Part of a small language model's weights.
Size: MLP 256 GeGLU, vocabulary 8192.
Training: 113M tokens, 3507 steps.
Each number is 500 + 50 x the weight over its row's rms, rounded and kept within 0 to 999. Layers, rows and columns count from 0. Numbers have three digits each. The size before them is the row's rms in percent of the matrix's.

# layer 3 attention query, 128x96, rms 0.156, rows 0-127, columns 0-95
085:415450500476402420490466440442539472424546528424467514439533359473525463514461483423551483505473529436562566490564548459434603421482500563508599513461526518462482453512554403487465429506539484518505518480526468476583571462451478492595448539464551446422457558513513524526508429513526428479
096:533415463517456524485373465386579487547416458602575523443474528508455593447500508551421401493488501535497459477457394552531464453532557521535399500458432476472542527500528589395485527492550555530500470500519487510581466507569510481501495452460407498513461497511481442573577507485430497497
090:571526538538494506502531440499479501511577508466496500490528533520509414543460479455442539519545496528499507585374543570489511519545511446526451542553537537421482506529536552513536481509527505612446518587520500529511589470573468469496381467507527385512584438484512560551543480462466706511
078:509520584438525563449508509479487511463437495505470464440521493472483499514427471473439396632507539522541549504492508398603548480536475479512474476469527516375543468562540519516522484493575506634505606461497558420490414551474473467465467574422466469516493560477536487615489510403523439504
081:519396506490514449524584469440468512577429420489484501495493542457506550523513477544554650538486524513482482419467564447491429526524443542542597581473475456556414531437503530507464531455448515554507456507511548457504492523575562638529467526582453502439568529556495591479514488596425488492
095:563507515583483505518498468512536498503429471460524492495479396547476441440530388491488477423362501523538405523464512535539452436581548420462558479537520539483521514504553503543489436496548535520436449596527416534446477569495520416536495487592504421552467530376393452540513470488478489440
079:482609533546458509493575543568569581510458506460562518506446525591537474506492527465602458553495414513524516533505497528462436458522490418490450544464543516469490511503464623534507518573442476557407563570421591576497494433530450501473536459467503499511504440501494385494402574545571570540
082:494522507431503508440515566534472556469627504571452433483481412432566458609450537492637550463443462496539618517559463482487533587437508518516549515530561474501508482525506454455437486485457532444451543484503432506464488455493453526572511486490616562529473534496531461388468487449607476491
080:407549448447529557481494527481523438442435582516553480488543547401463448477454425482434423467485505590391508513497528447443504398482465430509489537472429429506486524567443428551503543421491513528480508421432500504372483646511559466458466521522508497476522517474537496594524481458490549486
100:455564473496489540514559454507529405485445518498536483509493500433464501518421579484469506468492451565489460436640507498507556443516480387471521553437504589462496449444431594561530523538409508526413522451527566437469533475531598536412519498468517547472473532502611460479405552465424444517
096:423560457498424469546507460530532556507426427569567473439437569582487539428495526466506500483525496540514459513523496580510539492505587564528515522453390537606536439553515540462555454452547338488501447560528520499466537454486463488374508473526418577468477569593476538517490541508508502487
098:459487473475475482491467493421542472534472532548533486534401448556449469591530561539444466460561523329463458486489493475485539452474498520537402518583453557425458543510505548465451504583465456481553547657552496514520551384459420517567514431511536491498479473553479520523476501469550532587
109:525484447475419522481508526471559446529453643508470519548538467456430507415430538473415443393431505547487445402556504436528557503481441569505407524475460493635448386483532484542509548462392478442456553509544524470516472430489486502503539524493489553583507535534564473502442505502502476456
095:424421507526501513424471484446485553483380521481562574533518539476459509433512514423410400432452495507492470519489597476414542480511408511467540514465610544480454458432498484507502571517460479545447424462534518562554459519480510555479446397490437535543501536496478508464572517532460564647
094:581526563381504487493489584587514581501558474596495466482458547526570585438584514545538513473486497492537492434451464617418546498411458458531558501576579450648504541513496465482467450506587434501511508512462555445526434476489546543494480518554442563496470442552521503521484554462493496461
107:539519522467541493489408506500417489460462485521498507577483433522515489594548532556590535445453481431407600491499598501443582436500484567447530449515492511510461482457402456391414486459576630568495467495455403568464502474469508505468464500427452510522452491509417527496423487523557527501
110:431521520430502519493550522577420486475554563500443479546488565510527585529513483455561487457398432512506518516439572355496492525609523491448534382539532463461565487559490458441533513398408453442576489473447473427469475551510538466539519531513504497472430464457545470532459414435532466437
103:583520452465455517548453523617526563491540534497526492531484489436488478440450503384556447501452429580466456570454453635483452480521493477517494455578553533564537496472518369418589502481489525511543483568570470554536512454469534467540485470494381552539525452551451492574540473485444564462
110:443541521536504480479520473486568555549502645436493467371514446499535495425525454504427485538485441533529410445559507442477504494508440454472464451527550521502424522469496532540496517518537433417446523507595568578605478496484572451439493493457484585559469491507574549393553488515425430561
103:534460466518496538398524509510486513429503352551582514551475488522540472474424489556497579527498498459494485533443490376446525548559491429478600484637565472473449512452511540437503475475448355514536487427539540555527560507536466596535486498525478507509501511531512431464567582552468504545
110:510483588496497618498404466575423508539467519435566531512471601535419565488606464486575509486500452444492585472390598478491540459487538515426497455494529484413580532540432540554497462566493520597514501436562499545508465518541472434594553443496471466485572460453506521529492465509474550521
115:528484479493493476469527481453496503471424545521541495507420452487376534390540488517488415412468468569583512529537498553482454464429527469447466448469390527453422533499534500612492575499441541469516397513502481494517480520482482398519510533623481503549483496508383410476448486404557544483
118:415478420527531447543512483504491577534571615521514539558503502536433458556376498449496442493485499450424573533497478545426484486470474558487395477550553468674524514521445433438465520484549425481471556515415471543558495444569524486484495468446483431540443490535508511534422537448519493558
096:493562477571494546497430543418431531492491455629530504424550577580543496435536434599451488484576457579513496516464503644516499464388441507479496535544576448608490486505485423444483531483571447485507512541503489500437444488549511488557499508522473486538398476481467478597479465518546490447
111:437467539430522412555465488497406523368568523489483551541464457508527549593534414497591508558487432532508596513494442470504435465493465499556517528516469493510475479550500414435452560440505500506485433521373476448513402477585537500509578491419547488516425562478568527439517412505511474527
102:551487491549526488548432516443505478465471565511498472455531438526467575352421523435488422490479431516495514479562564537445493528439465515553503432442465534472408464449515459433486524522408520447470482426471625477562504613470463414509444610538492498510520524456545497485431485489521386464
103:457497474534510488436469576561559577473666551434475499634416519529583465541456505469524423425489489551483451515557495502523505478532446599502439508515500468658452489505491473539491486517377550561480534440521478545491460485475415511494524536555526538431443487457547501497475561537490535489
110:497456568449417516532457491540423518484450520553434498484593518425463438418453435478505516553512471579407571525515514460452428464438495476547400436559402531488406600421550494548492483575506491481543467512504548433448447507478534514514477542543549465518518478479488427505481581537504379418
107:497470599420587456475451499418440488497498586496428508579515486498508464588507517422461536478607533480411564546448533492519497515477549519449565517494500473418448518501557475432553564496441519493555544588405474535503478471516477527527561523474556488572458521655526438536566581551538541520
094:485448548513574555475492506438469428519447586489361501407478441462511506485513512547456592491524493465544586536522539547503452600470563481560566544474484561416554445519558534430554433483468491518441551555466527564519521507503495442429504537448524514510572492471467513443465496415530339540
108:508504545557533574519429548471502413418435485541575486500516474550484542463622487550511518598488430502571503509466514427541510461517474530465369512494540528516481550599475378439453471481451443522509488495467383562467491506557433544509427507500555413506508491465398527532540465475415524436
095:537444484439555521498490385481548529523442548515470498557521502419404530468511557455483403585508441459422534479458479660473506399491491532522499517517509400575537498504526447488452573412497549533536508499436626493607547457486475542478486542514471580561453535463510511511432555514473493496
099:441584539455431476505527530495448434557464488523484468426576515476466509516443528393479505510504508391506484551614550503484468457520525527518463518404463483596600412473493457432446597554415384478477588490449540500540499472510511514522470438495479524511513498582496542533563581414451436463
102:506483540595555568505509457463551478394481473469523515501455510496585545532554468391528584555540465511596514479536524490498553532512521514519504664552436523480501506480479495503573436471494459619492598654493458450483463504521545547549507458485536576473467483509508524618517558465463530463
115:380501478475484482421378473343571507509499571521505520477535542507531577560491555541433475536544377424486515475515473463486526472484577577492424550528545568524513455476550569371545475484504569460493556461558512495484456486514481447527526504425481501486455557617474431488511492465530483515
106:425473457494518478489619587610546576486597570499496506577435516467453510535413542471505420359484426533572517544510457508490513495476483463508487457509503521523538559441481512516521507481437547418484547533451480401464498505554610507593445511591482485491485464466518405526504444426521492555
106:559517535506469515493487526515460611513445464527569509545438497529469490427564500531502472557502601474508485503469462614572445520488480507527553490512543467418499526575436401511472475493440597463354435421491578594490403555491485538475487534458525530489613461503501543497571588443525529520
109:478530517526516505549532490528478527490526557554412484486486543592552486496499426464604498500508394476532514458443440530574559456543449451481625538518494582489476468639485536394495477422611589517538523545454522489472577500538495513487469472436533533463464596402471443454517565519548475469
106:465543493489543513514540511474519448472559393480494627491550488446518443449493488387509500512573503508392490437553406534502468569588439544438548408433551566511555442483586554551548473440457435498459455469425396404448482510488497590458518463479441548516499559504519489503536495503467473456
097:526529435389460476459605518458546475507535461517457476512469507538505421591515441350556517606547475479569468532506538486506445523493488491469503506468476421511497552548570558428546480469415555533490461500447527556461506406506550513526545580533510376578523449562477470533440459517524398458
103:522505502588551524499495569552519518605507526509525457498468473551520560544493544554541495487442416489514497450472468526561465443542482597478533394504469477587485584527501456553477512494438419529587544554548580445526474579585528617517618529596527482489537530496409532478487548583457467560
110:491502557529511483524586459476454546548433365531562482485471430533461508438582438482437574572526504499582450554473578532470479497510462508549542561476550500538469508441587447463404541499517505421506485531503539451590484527447456538434509439518448565460495524569331461497520571486469442510
109:404488551507472472592533483512531598492482517422495614489507554514538480543580442551495576464495504456459551483442514512475398580466497461579465509518528498446542478538616542482528517511522472547442403586500558527482493507479472571458577419431505430475466633483498485492547453557536592471
102:390510516566559555500481475555477488559529490469485528524478585471415528432416488580483458454522471552445514460510500575366553489525472491454572470494550499556494526558441441530513603500580514492434519617458521519426470501458595439534422574563606501474456500443524554529490514465525448531
114:452485474507499452592560576477385508531476440530443451521464458532402454551577490562458454466490540553391536498483558450499444536511539505487487477387385523466515547459536450494498462453468508390474530433495543550489488544554447585458548480472524474431487517412505495538592479536527461623
104:433541470520486519535563553453551510459449519489505508484491447540550516459388541455550443549399481457520552527473441376482448488486454456507536481507511515527540483528585523531412519555602556475568522518430506558492527473480541499540519608550491489523625415418500453382470467556409529559
111:513439485490568490520428526475479518611474526538559469502570485587482463441446520468543500541579465510485525561486553540483467504499509521522595464493538539532474627588494538517485499570492573414534484448519477518526466654541500464436486404559536459429464436506610544552461416420561516490
124:520599524494514538438472430539481514599423543450461362501572414528517463504543451434415511545459475488477640538423540456463507443542519498522502440486464466517517511500549488493464453546453513528519520432633555502518481566397444542493472466468564499553539462456438447547507458435543447464
109:437535604586525427507503486486542429650600417592489502476432518484450458548542535541518559519564482549489511498437568528600472477481496584471516452456524467446524528554450471489470400442476478525570516533568510533532476410488523497476361480541437489510555549517539461519488493583502488481
116:451515394552509481496492541482532545456550439461505521475525434531486399501457467550505480508334464463510476593576453501491557448598419503610498537449474472503517496474445607500511450480537556449527487511385454510521501535446474495464491467462464381528462518568452478582453555447511509579
099:513425563555617480571472538499507564415572510496485529530397470594517468538485490522546563495533445525419473543477480490501453583445486406526420528448457414601452506551445444564498520592555461599541521523493511465558571494500486515491548486553484474414514498518468474464475559423575470422
100:580452456530450498581460487502419554523510556506455495557479476452439471571494460518528471497625500538550509529459534534552486654547601502574525527488480603420509591578464542561516489478480468462415572470500533525500579456519542542437446488526517433511514481553444466394529542548475467566
114:534490506525594459563504505526464597518469503508500487467534610457586543418523489515526434502558478452498486510438545523407483516594544559426562503525547504562559469532486581497591428469572491430505400521524516457521539512507469507584471481572376604494580478583529503549406502523500482467
108:458499497472541412539461462522586476616521442539595425624528536551527496437443515473531535462533493542532474480591500486514431521533529501549577432621514438403579504511500516443513424428539442444575452525405567569452475513546493533511554487507526497510543448415471532483498574509512472506
104:451549506493452483472543477418546436510451465554540555553483601547467547460549457522389538603464460427537435406500494421545572422515433544471476447544510509482569443548419506516489527599498539516570452444531502469500583402440433565501515534573437508518432541501458508561469498536561511516
114:513503472533472495502553537622588583484590561619542461551457480468482478546516438463513444479442506514514565498499413503483479489536573523496544453531518533448453565573449405540481546441413503495597502487297508475483471479506490481496462467514498466542474507515519497512535470450487363478
112:574483470512553515543471529509497478561511506561474482508412453487468575499491487486528452537583530512563486468521444421453426430665405606488476443414467453472521481446475553499461481459539612500451443454452436537533513594504530507493503487445499535557512542377426490388539525515499495524
087:435509478502508496646539430498537441511492500555463488549478572559504502466466532587433427438504597593452478548480477445475531534397518539515503599535406503501452489478530550468487400491469497470514402527498535385417483529534454500499526538491549455527413536513454605482409533504473530448
115:453507494491500533566534510454464438478505422552502555545543605463532470435497484477448506488472500529444518521474502462522422541510509502554460522478522491549491585513614513545550579414461523476523545472468490521578475591564599446595530551446542508440528577525364401479484588518506559384
110:445510460548357472573529492559485540452552502466513533575569404590553539480462517538517510546491480568467542452485540493507512545474462496391444452416478487480445550587490459508536424455472570507546483443528525524372534526480505411471511519446463470491556512502539475396379533568576502492
113:558555448488504519534444575538467511566485457528545464443474470378521502515480382558463514498566476479460514454520501554409523440450440462550527523455533477452566560467530423461401543513539600503497453381403531565486459518529480423565508517572515555527538507492414610484540522579492513535
109:500445528496496498452381466562472533402476488427487583433619468467563557405443492520495495443533522514529469600491526438577533431529431496497544532421527478602590485512514562537584508487582525502514498440439590420504508536417530487521506523514415493527502499510408454534538456518567534497
103:586406481492459507514409561486495432572570544556498557532454479496485437495506601531500512543477524460442458450532518511531575466442551484515461454439536532506549509427474443544462511475456507409500576483492477464558411450366523552496523461404445514465552485475498604517509393452441385485
112:491428535571495467527499418542524495526515509469499478534521531432380542629453540457406537511542560442578570501467539556544539492500567442496503532496476502575476491507463414472598621464450513536534471452551488472506549435467473581464549566519445437495562533545431421497497428606513465465
067:492538460520460419510463453565496534552572410384482500421516416489463519505557530366456502447532526490520362570531535568482507476529441528492439492472472461593481513489465470542433512557470443475508410498544517500500465476495503475425483519470462455473534549498573615469444453436485430616
134:483487501437519519524557612456552510474521535461558494597430471543556448555416515541519475447553569498572595466515506399510419575524500514519532465566500525475476527461527448479660540489512469586515557417506434498526528537525506476518535525529597450537533499481455464574514535546475544362
074:534606361503489560494501488447511533467550561477432500468506491538491435542575529533422472482511538462498343496495563402594587566555440504498602525532492509541472478585511430457458471552545508544488387556466519493468411489428470480508470474480532511503523492460576503449509554543554518550
108:527536551547554425438549460514524455506453489560469536421529511510456523454471439317564515493520545488522467597480524526472461514478531466560453562420499535546599470482556555414436428509511611507479460584540488495468548543560498531470483446510414508480492476485446540466435553454610436526
099:472539567548496610527529557466557498585545516506568529572538502587566503527581498579503418483518492476494616498550562489527448537441536500455393468502484459469506503545385586578534550440434505504515577459537463530381512524475530454457560506447545429471519552501500475432539492542442458435
090:465579597495431516508500528541498466483499480504501537486459525560530478567447580475449486559562475384545529468472519542528411402537491529485488467544505559554488472591431543577481491514428376540509468502398514467551600505554458582383540502493426486430516506488495558549431459508455464574
097:461473532611466575467554523477486526538573452534589514522501592533496466549526441510476546566524451510438498504551505545510518478416524530487421517450496495431460544560524459550468450498482493442579545561536493460445524460486571532543549453523465422577489471464642460485490409423435429360
088:527427459459503506429509576515544487497448522542555490654502494536475604513427546578506495508572522457561565443441589464483545614466556517423515526547535537508448511592543487432508501429453557518488561456571455487535541515402488461526526493471474571429465535506460386532521453502564530468
104:489467521480504500577577454520513469537380522586486409499614429447486495415580488533429465540475456530542464540525528577471542409544523506485554479561449527527503429542514569429491532534436443534550610527506553512445539478459499493377485484400544515410513585555512486493492539508519428518
107:443557504444521510480560561506551455531481456545470463488504453548523566610431482431520445481498588508534568567501559537444503551479496510610418522497574501573460509498531329531464424461501486457474577536581465469532576529464473486608483520548508549509541471381513493530481535558530461446
090:470451570513525509548449509357435537519484423545497525621521570405581474525455518486468498505510515482471600503392524538510453549408472544497495546466483504480416500487398587510545525507455490517495422483529484602494495510538523457436534444441572491525338495565487551507475519486488522494
098:569457497510414618459496483538434585443476491450461497506600389518438466565497459437458530443478483427493561512568512543568588415431513462502492510453461410599461456516510516482474548625499552573488517532553500454539422534453440490509466490500498501550472510458489487482416558448496467410
077:517453620454505504412485434442482486419503546564559439564439443554572476485559465442582473480461485573487555559514442463521444442463569517424561414484501489650513517483501446472498466477478413521451547590558463466467438506539593476550508530552487470441506525541445450528445491528484549551
098:468536527492508505551532446458535423564504496453493538509512380441391553449368454479561504459486484472518453486447583504499496555477517472492461643470461570532513474551452509486444527508421514446488485419554416501496479604501525450472413525502518416466476524463420575524591462417469473547
105:574499598518500559480474590588506598481448466539474456515537446558552464536629504510450486582540512412543402517479570458434471546516563543434598478490434507542480512513618584498484513532482510574533494492547522484457461511472405504532563496502450537525519474547415541469461517525510551603
081:446475465516513454473554513412480519474523518580463516565448502514560446466463455543476535424521447491384542527454510527539560361629437578485512513550532553616514561509497550438577509471537544520489548516464429539495492468485525533571453391468484475495487580562551419500493539512497558402
098:521525504497477499466490523507503449433526417392454472413562543486562559468528484343466534525539429669457512489474570431540479469390405492444509549624462419534456504429496477469548511545520495444516516447506526520452464515509555470504494570592548506522514519557461554488496487520494516474
086:451547578462458478453454542512415494489551514597456502502409493545438536527457484486401472562546395493419532558484528493580465576561489503434575543469544513511463496475479559467575610520493543573418535455552541475517465526468494352506529491415550538578442424523523496482498521477551470461
095:428507542533586453530593538531497487532480398475515507460512454437521442417461521522506536582499480502561458554505513414465487485484539529586473521557545435541501526496576492524464449494536465481473502485456519549636509455501589425678482404497510492539452491511577469532432509408480420530
101:508478530518447392390485392478475475477517395509532482527476461572498550392590519462627532429453432543451472546555500506490527628533426553540484528434567446555529529526443514505476505531466422554490423523547569528451495457537468523495564482502547441533482509541520538442446559446517476539
101:476532472511542579509489510574499594491543542462457496564486524589442500621478422495549489511524500653497468555488488550472528442481487444377501505584544502502602535485564541516451444608507474458475468574510476497475451550476502507427466595525388501417491496534535463473564462446519538449
094:461470499518466497466599460577475506457615606554497520408556468416510526448495566489480461539496463477454550460505434514543585473542548489440526473553531445533540502531479448499542489507597484412504505481612571488479516502471518427551559504377515515499512560607490398562477557485502521398
092:579499492468569530472495509481554507440415503517497466470399556475474540533482512512420510423448434511551419485536514633482552556468446532601436506548543461511517526476474549490481577595519564572483569495526545450588490518483491422488475582579500493573471573541430431467400505419517470544
089:495467564446465454500507546623459532392469483497508576438542489524505521554490549420533438509461470531502364449473435435426497481520545516424459501437426467442479483478477486473502519527477563473399450454489442519393451455505465420465533572562471505560493560462476610448456479549547491590
098:545493515467511625499569504400450541481481595564571494610425524587523490610523457411507519443518508432558517502446496425608503428457480486501474514519576548497500567455471463453467497529467400569568448464515411517507460538511385538532533524422532515488479421466509464494531522509476504491
094:469558411404486549514522450434425519547541466563558559426519422536519385397479492524444475526466558471525473520487548420560503453512445507531435488506475468472551536411525552429435506597512538565546510560529503502490557491550545516643461507454495471530551551387506527496532490403464504495
073:538468459504428409505417472424524676546417606404440567494445533467509496486484557490569477494538544530532517493538511551444507479538504486510480539557481452526586504489470469527461515584454447480477594492434520520492480447498569510539553430543553471494451407531492503477558472554630529448
100:485414509590462564507513471532494504560469461459481494578473449545570492489480629472477574436495577470470458547545506516533550430509454556568575468400426454542538454486511558467487458538445563460496447586532442517564463448483466528440528573567376501516522498495432547463527591497423464571
097:548567527464521489462521510471523636504391415463471454509415583512526495596552470479546502533521467498486477544431419517488511513476541456613563467500422484465509538542551548387524549475417496460485418502487504542486527394518392501408490468510462487496509517590493526618454479525470473448
097:481558562433507518530517546441494525470535496556521581519448485473541530577463567445549480496578541468490558519493609475465537484468394529452475567471405519446449487612588500478551457443407463535433558480569540520469550519518483572488487453531451497518477527625544516526452526496659505513
098:517551467514532534465509508425538541519532492497510617550432470573565501576556528520385463473503599497538522434540514410542486584562478481499567503477471528420464554469514553533600597517488493495511588481453377580500519416550503522525548470447584518481538568440507497421542533563510519557
080:494500476563446460543518520435540446543528451469475468608521501587585505478550539458465402464427631453517566443441437444535508449506491544416505517494496489546471528433508500519603542488448492472484466417580386512468516494452563554509562521426474466498566580530456484470509559465483378473
105:464554399542463494501611489433477544485483465452541487562589507563420512438457549517462655524511486476500451502486543484473434513563548489526532522563558503500505479535541459434524435487544564591510446532485546543467490435519469476464469510454622509533548476479402594572475581607560493507
095:604560468563457513541429489481412454528546542533475446532508488448566467451593539491472519456529488559492518448479600425546476504455416468493376483454434507509545455566512367429560475484390470484432565509535508516513387551561428453465528509532529536486491537407500506508520523481528481431
105:495457522527466598377416430517523431467540485412422559502519480412483467434496441494509464563504500415533420532466543523478534528553500486568561551436541568476556415499605519576450469544536518498398506501462559533492551443602450556423436504541461514496464542442511478480447480527440459477
087:463426472516473494444491533527507440487454575547503431559540548588457484459443530523506468482455556479515518507498488602466551442436461534477407458563583481354538504454569521522448565513500536456473497434629575379557562531472415461490497505506505558537552509480613482482546441484537518472
101:429445423548478489492543625453547518555531497596566521474405522434508510436482506513456539500470539579518417409546498563538502509565513525481504500569470535523515489414535485464453586570483545358417409566477481516510485479503557564474494499479533506447526490447607491538550510539442586551
107:487491419515457526486499499521442460558500498446486552433509510473487567510509429599504520506543543507469442510458477543436528437457437558456439500405447529552447562574452495469459602539450528379565466588514560584556463503577411530493470432446462488496528441535605573447466498437553493578
091:524498442513469465481518602565446531596480446628477516468488467517453557451482561455542547572492487597460486586504491558520496393493504510473487512613538504563440520544547465470481474505500424543501445560548503477439419512504421447497471448472490592639536549482570510443500464537490402533
087:560510484435473501498568580427572501502465442486522498586423456512533403573514504580534404532555600485426464480470557434498443429510471545549525509472451451537448599496484528543486417508550529461477523440562516571417505493487473366504462540469549471434509403517508562487508499438461426534
101:527573595473500482582537619470481533511499488481472506524397501550531440468477501634485545495528459541538524415481520332488506519550461422533500452530531503531550525465540538474484605527483498560429420491449513511505544454496478570515550582560532465520533375482404530485540562509531535503
103:601517542470523517547470592472497594510480423444447485532487487570556518524466570607537493522502501377500610473564521425403452522482543533578568483489586496427443536444492375601553474541548399470525492494527535468469491528533537444496481518541555502461563480509508556550496478557495492534
099:512616504508515477467449501502499510481480587584493428481535413501524486580518534445488544574299534436470595449471540537522489525568520538525441464553495569526553494478441558577524465514428522483499541531496516564506427489519453508520553505561524425485552493461549379541443469432564519494
097:485495498402527474496542485500531546444513517457464512515482571566616485471529471457552453575443523515572600534488587492476492473438475443575534484535478479426400563536453514451502505442538467530472524563425452483556515497556484496467396503499355506535443515435423493546464470529478659492
094:529473514446438541584564558428580496505438538537609521469435558538510492506489462554509579571481484546565460522500536509540560437560501388522530536430571542530562475477502499534457485444431533516459469414438513542531482627468487489370541503490527529546511477575477527545571510543389440530
103:539398495549608478468514544519537505559556550470513573527488465484432463466401534478578416477549526586502415426553453460510490475551470487485480449440465484506431472445541457509555524472512472428461604535631477483509533506415481427490584576465512498458455459461533423515480450586500590490
100:514539509473459572452470502491477485509495565512554477562483383527497513585495414523497579393503527495573544557434476506447452525460452532587487522454471527470503575514557551528583535464508432558490522434518536464533525458449533509615537421586628563494403545444465522451501427452482585499
105:459552414424483472508481445429343473481459496459441517484513499508526529497503491392519497608486503508544512473552505467504491393468546375570472478480502436477465471474525408530528544506563406514559411488494489580487619520380546552565498521510425502472473494546523554477526496568453500514
093:500545596506449496360492573433526517468482533483499510485376518492513461573395503458459568447527521473417442539500519525514512513497486402430541469507474462533595393615444536449468572495463472485483441477530487495505516520443513462479417514578444464444545497571455502510528485407457428431
098:543510518515519507423508538394560484549601552506573515584456607568536484521533419454483512411496473558499551483431516544557595548467547444473511483517596522402506455539433422418565442478496462496511483485548403526448471523532407456525577527476500550576503470488470442505544547579511525464
094:434512550487465490414520456524556577509506506538491417456492495437487533504488438598462475447491494408540636488545472535473555459476497542433500441506520529452511570490556441539535536510481463459370675510567525496543516455489396439577478478468546564486599502567497511480494529559514495472
097:508466526484462516397478526559445454470506408547460449506499598589527521537495531515458534541459485500399514481532417383539389513510554430547438525436488478437576533474544562578441512407478545421530465546409323476458466489517474446530492493529523460526498480500530489448520502517535513498
096:476572497564532442451545526461550583468419502533492468407520571462484578454553501520509464503539435497469523503510469459585630476475541442487376589487453492520549493437583473587415440463491474540454490415516559439424414549447449499504488510579508491479590474504455442512502483516541579533
099:515456483520560469417524399515525541597477508500507466444505582421486522523487486533496494479421474482518557528441471565529500507455632483446501554496471470368565519542373400539589544507552562516523447445614576507528474523435490552423399492541513532458514527488457491430549508494507500522
106:501458536490569560435438574523456559595481478427433434479543543523604492477473478503462452465557422547475487547539457545497539451522510532468543526536455483533508580472394535558579578540450398500493529451544579457466531503552464415538490518466509491525521462495486452621507563607511564400
100:439479373549524496518502509432460569479472536556433502469535440444572481465529448449438513479535517436552554509363539487565588535532415400535547520561540428504506555525543440499502575435561507501527547505436470473448445529541511368571518515517526437464447535479541428483501541427558496506
100:472574591434506480417492482526585508483610497549417485492461498478491492588514510488451645554474405601619472559425519572506509569418464507418536494481461454502522419575529490502456534422527553567469534479547494478459522500450487438461510486556556437445535492532459518491491479441453513540
082:408427411485445514584553574547460515439518395518441429541545567498410445483511613488550530400515563515455469456539562519527425632498577449485535485549581474448514509458501510481543551498404498446433478546478509495536528481534564484491540504448486504530519562506471598510425519503469490451
098:523467567483577496412428492441493454505504559418469522467461404497497441499602532499522441544484311470476471499525534454532482521596445516599531540529510454489496564570540535454398505501491629456479516517512543473499460543500523455512427487461525547501534626511462569527552474515498502550
099:455508440493490424561486465499418450464481475517432521387421446497479416484565515552524436518479569552499444436528485590460520519516499560515417603503592428470580537474445500547474511462498581391462492606439523493428509427489548586549459459501502490477432522474531511555457470448513453577
102:558460453542589521505445538420475447483438477536539510547520451464593509558442462564564559513491551445534619471507502426478524570540475531500629529472514492466517551439442464509587538509490541449452526529486380558475548516473597497393412465571510523492476576438514493514447489542422492457
084:498434541574569440493446504620581541455474491496478457407514496516545497463522412557544505484487459494469519488439654460445495513491523464459497480519459538585496537481472564561579429613495460595497513538547534470549559444438517498518527471513439485491493462594568544403580496515548509413
102:572550460411437481559514492466584517513386605437472448439492484502604500469463556434501549402462491544460484476545515542497460550500481480487564525489472439494492562381509423505588481487574561474453463393422527495514463502466479570406450465509450454464524499496503501519593511387491501495
084:538492432541520564532485489456541489480537488516613516495436387488493531575495529472431472415512493512477583567616456492569441449550436544455487477524491504581426477407515480541527581474473565473567446476384525501495461512454437551454536513493529501579485475532533443623564555495534548415